{
  "qk_norm": false,
  "batch_tokens": 32768,
  "seq_len": 1024,
  "doc_mask": true
}
Each number is 128 + 32 x the weight over its row's rms, rounded and kept within 0 to 255. Layers, rows and columns count from 0. The size above them is the row's rms in percent of the matrix's.

# layer 5 MLP down, 128x512, rms 0.242, rows 49-69, columns 192-255
size [ 97 101 103 100  95 102 100  99  95 101 104 103  97  96 107  98  98 102 100  95  99]
[[189 108 180 138 104  80  96 145 118 114 128 126 114  90 158 111 147  64 144 170  90 173  97 142  99  91 122  53  82  86 152 172 115 136 121 133 139 142 109  96 150 103 118  98 127  98 130 153 164 169 133 140  99 123 177 138 126  82 193  56 138 124 125 147]
 [114 156 118 113 147 133 105 131 138  84 186  99 128 106 124 198 150 132 138  90 194 138  84 124 162 176  73 103 144 140  86 149 137  85 120 113 143 185 101 129 161 151 118 207 120 128 101 150 118 153 157 109  78 137  71 107 155 171  98 128 188 141 163  66]
 [127 130 103 132 145 140 209 140 106 100 153  97 108 121 109 177 160 153 141  87  96 143 124 161 146  65 128 105 118 148 132 170 165 129 156 123 161 150 119 137 129 160 163 137 128 167  41 166  99 173 152 154 127  95  30 180 151 124  87 107 110 108 124  60]
 [ 55 111 139 158 112 123 161 109 124 137 132 140 134 133 122 148 123 105 155 128  97 113 160 159 148 141 132 113 126 101 137 160  83  93 213 133 122 142 132 144 133 130 179  96 164 103 122  99 148 145 115 126 184 114 133 142  96 118  99 132  80 130 153  79]
 [ 69 100 125 156  88 201  86 126 140 120 140 101 112 166 133 199 129 125 128 149  92 117  77  95 115 157 103 124 143 135  95  10 120  73  45 116  66  84 144 179 116 102 108 181  99  98 155 164 122  92 246 139 141 120 107  99 142  77 110 119  79 102 112 178]
 [116 177 124  94 135  74 134 143  94 101 130 128 172 122 119 122 156 113 115 110 139 157  62 198 133 146  82 133 124 109 100 113 143 116 116 149 100 134 139 115 147  86 129 102  92 130 163 113 116 102 100 164 140 178 153 152 116  60 115  72 171 116 169  91]
 [162  83 141 146 106 145 119 140  67 146 133 142 144 115 141 140 134 107  97  81 153 169 121 153  76  94 119 161 139 118 154 124  66 118 186 146 138 114 123  73 190 155 111 146 123 158 127  74 140 123 137 155 168 123 135 163 160 141 148 119 111 102 146 202]
 [118 120 190 147 107  75 100 137  39 116 165 123 169  85 201 146 184 169 145 143  69 139 108 138 110 113 123 189 153 117 191 125 130  85 176 142 141  89 140  92  70 103 153 128 138 169 149 134 133  99 109 175  75 115 126  92 124 116  17 180 120 125 159 198]
 [ 98 134 173 151 116 142 135 139 138 202 129  44  92 128 112 122 133 132 158 117 139 116 159 119 102 126 158 132 134 181 154  96 105 141 169 126 162  74 122  59 120 133 123 102 149 124 151 107 134  73 134 158 108 105 185  93 178 127 154 128  78 108 180 183]
 [127 127 101 131 123 128 116 139 160  93  86  96 127 111 131  98  89 113 128 150 160 192 134  70 166 187 137 131 115 127  93 136 195 146  85 171  69 202 124 158  76 115 124 120 139 118 147  74 106  98 138  91 118 182  97 212 134  99 177 151 140 152 154 106]
 [131  91 110 121 137 168 159 161  76 147 157 135 122 164 149  98 161 161 119 168  94 127 128  58 181 151 128  82 121 122 176 156 190  99 159  70 153  82 148 127 139 127 167  62 131 149 106 144 110 106 113 100 133 135 140 116 117  82 116 115 165  93 132 130]
 [126 105 139 165  90  59 115 114 106 146 197  51  93 100 110 170  90 111  67 168 153 140 149 135 126 174 144 134 150 105  92 110 136 117  93  92 127 127 106 126  76 129 181  76 164 122 110 177 135 101 156  85  67 135 167 125 128 119 157  28 108 136 127 187]
 [128  93 106 138  69 154 135 128 143  82 120 104 134 158 160 148 143 112 103  91 114 129 100  65  69 121 128 117 108  78 164 106 138 104  92 128 120 109 121 160 130 148  90 108 145 148 107 165 127 130 116 136 133 123 105 137 110 122 194 133 201 104 155 161]
 [118 175 177 124 158 101 108 134 104 111 155 136 151 120 151 163 127 124  89  96 152  43 116 119 130 149 163 156 171 152  67 100 120 164 137 144 154 123  90 180 121  88 144 132 157 112 111  81 149  86 122 123 157  91  92  97 150 151  85  69  67 132 136 175]
 [132 117 113 141 170 113 111  86 151 144 163  97  79 126 148 195 105 162 115 155 101 141 101  81 112 135  81 150 128 129  81 163 206 103 153  55 130 124 181 177 118 106 107 137 157 113 160  96  81  99 133 116 105 135 148 144 109 133 166 129  82 141 119 124]
 [173 101 115 141 116 102 119 174  94 171 155  86 140  90 160 128 124 162  64 185 165 159 130 102 138  95 128 145 156 186  18  53 178 134  95 141 133 117  96 164 139 190 110  96 154 118 137 117 143  87 121 163 128  94 193 146 118 156 219 191  97 105 132 206]
 [147 169 152 140 144  94 111 127  85 117 143 133 112  48  99 110 165 118 101 113 134  94  91 128 125 106 134 110  82 117 152 146 160 199 175  93  61 123 157 103 167 102  98 110 161 207 144 122 118 159 175 128 131 132 166 130 107 153  26 144  86 121 131 232]
 [122  98 116 173 126  81  91 147 128 113 136 137  80 138 140 113 165 133  94 125 106 111 113 107 116 103 120 115 125 138  88 197 140 114 169 148 131 138 110  74 150  92 118  68 143 122 155  94 177 137 169 131 108 160 126 191 121 119 124  50 112 109 120 114]
 [163 171 141  72 102 137  79 142  86 125  87 132 131 165 170  98 123 127 140 185 110 121 178 187 128 145 141 117 109 116 120 140 155 129 169 187 123 122 172 174 146 123 182 157 136 117 120 137 147 118 132 133 109  73 110 132 121 120 100 144  95 113 116 142]
 [164 112 172 147 108 106 157 110 135 111 150 185  75 124 168 119 191 146 158 107 205 137 178  82 159 160  75 125 185 125 145 148 171 153 152 134 118 110 141 130 177 119 117 134 205 141 108 114 111 160 124 109 143 122  52 126 126  98 109 193  91 195 117  80]
 [ 88 110 137 159  73 153 207 160 127 119 202 131  96 122 101  90 138 120 144 151 139 134 108  75  19 179 121 124 123 111 105 180 152 154 145 104 152 118 102 158 107  95 121 125 135 121 156  73 130  94 126 124 109 122 168  71 114 127 151 103 151  89 114 170]]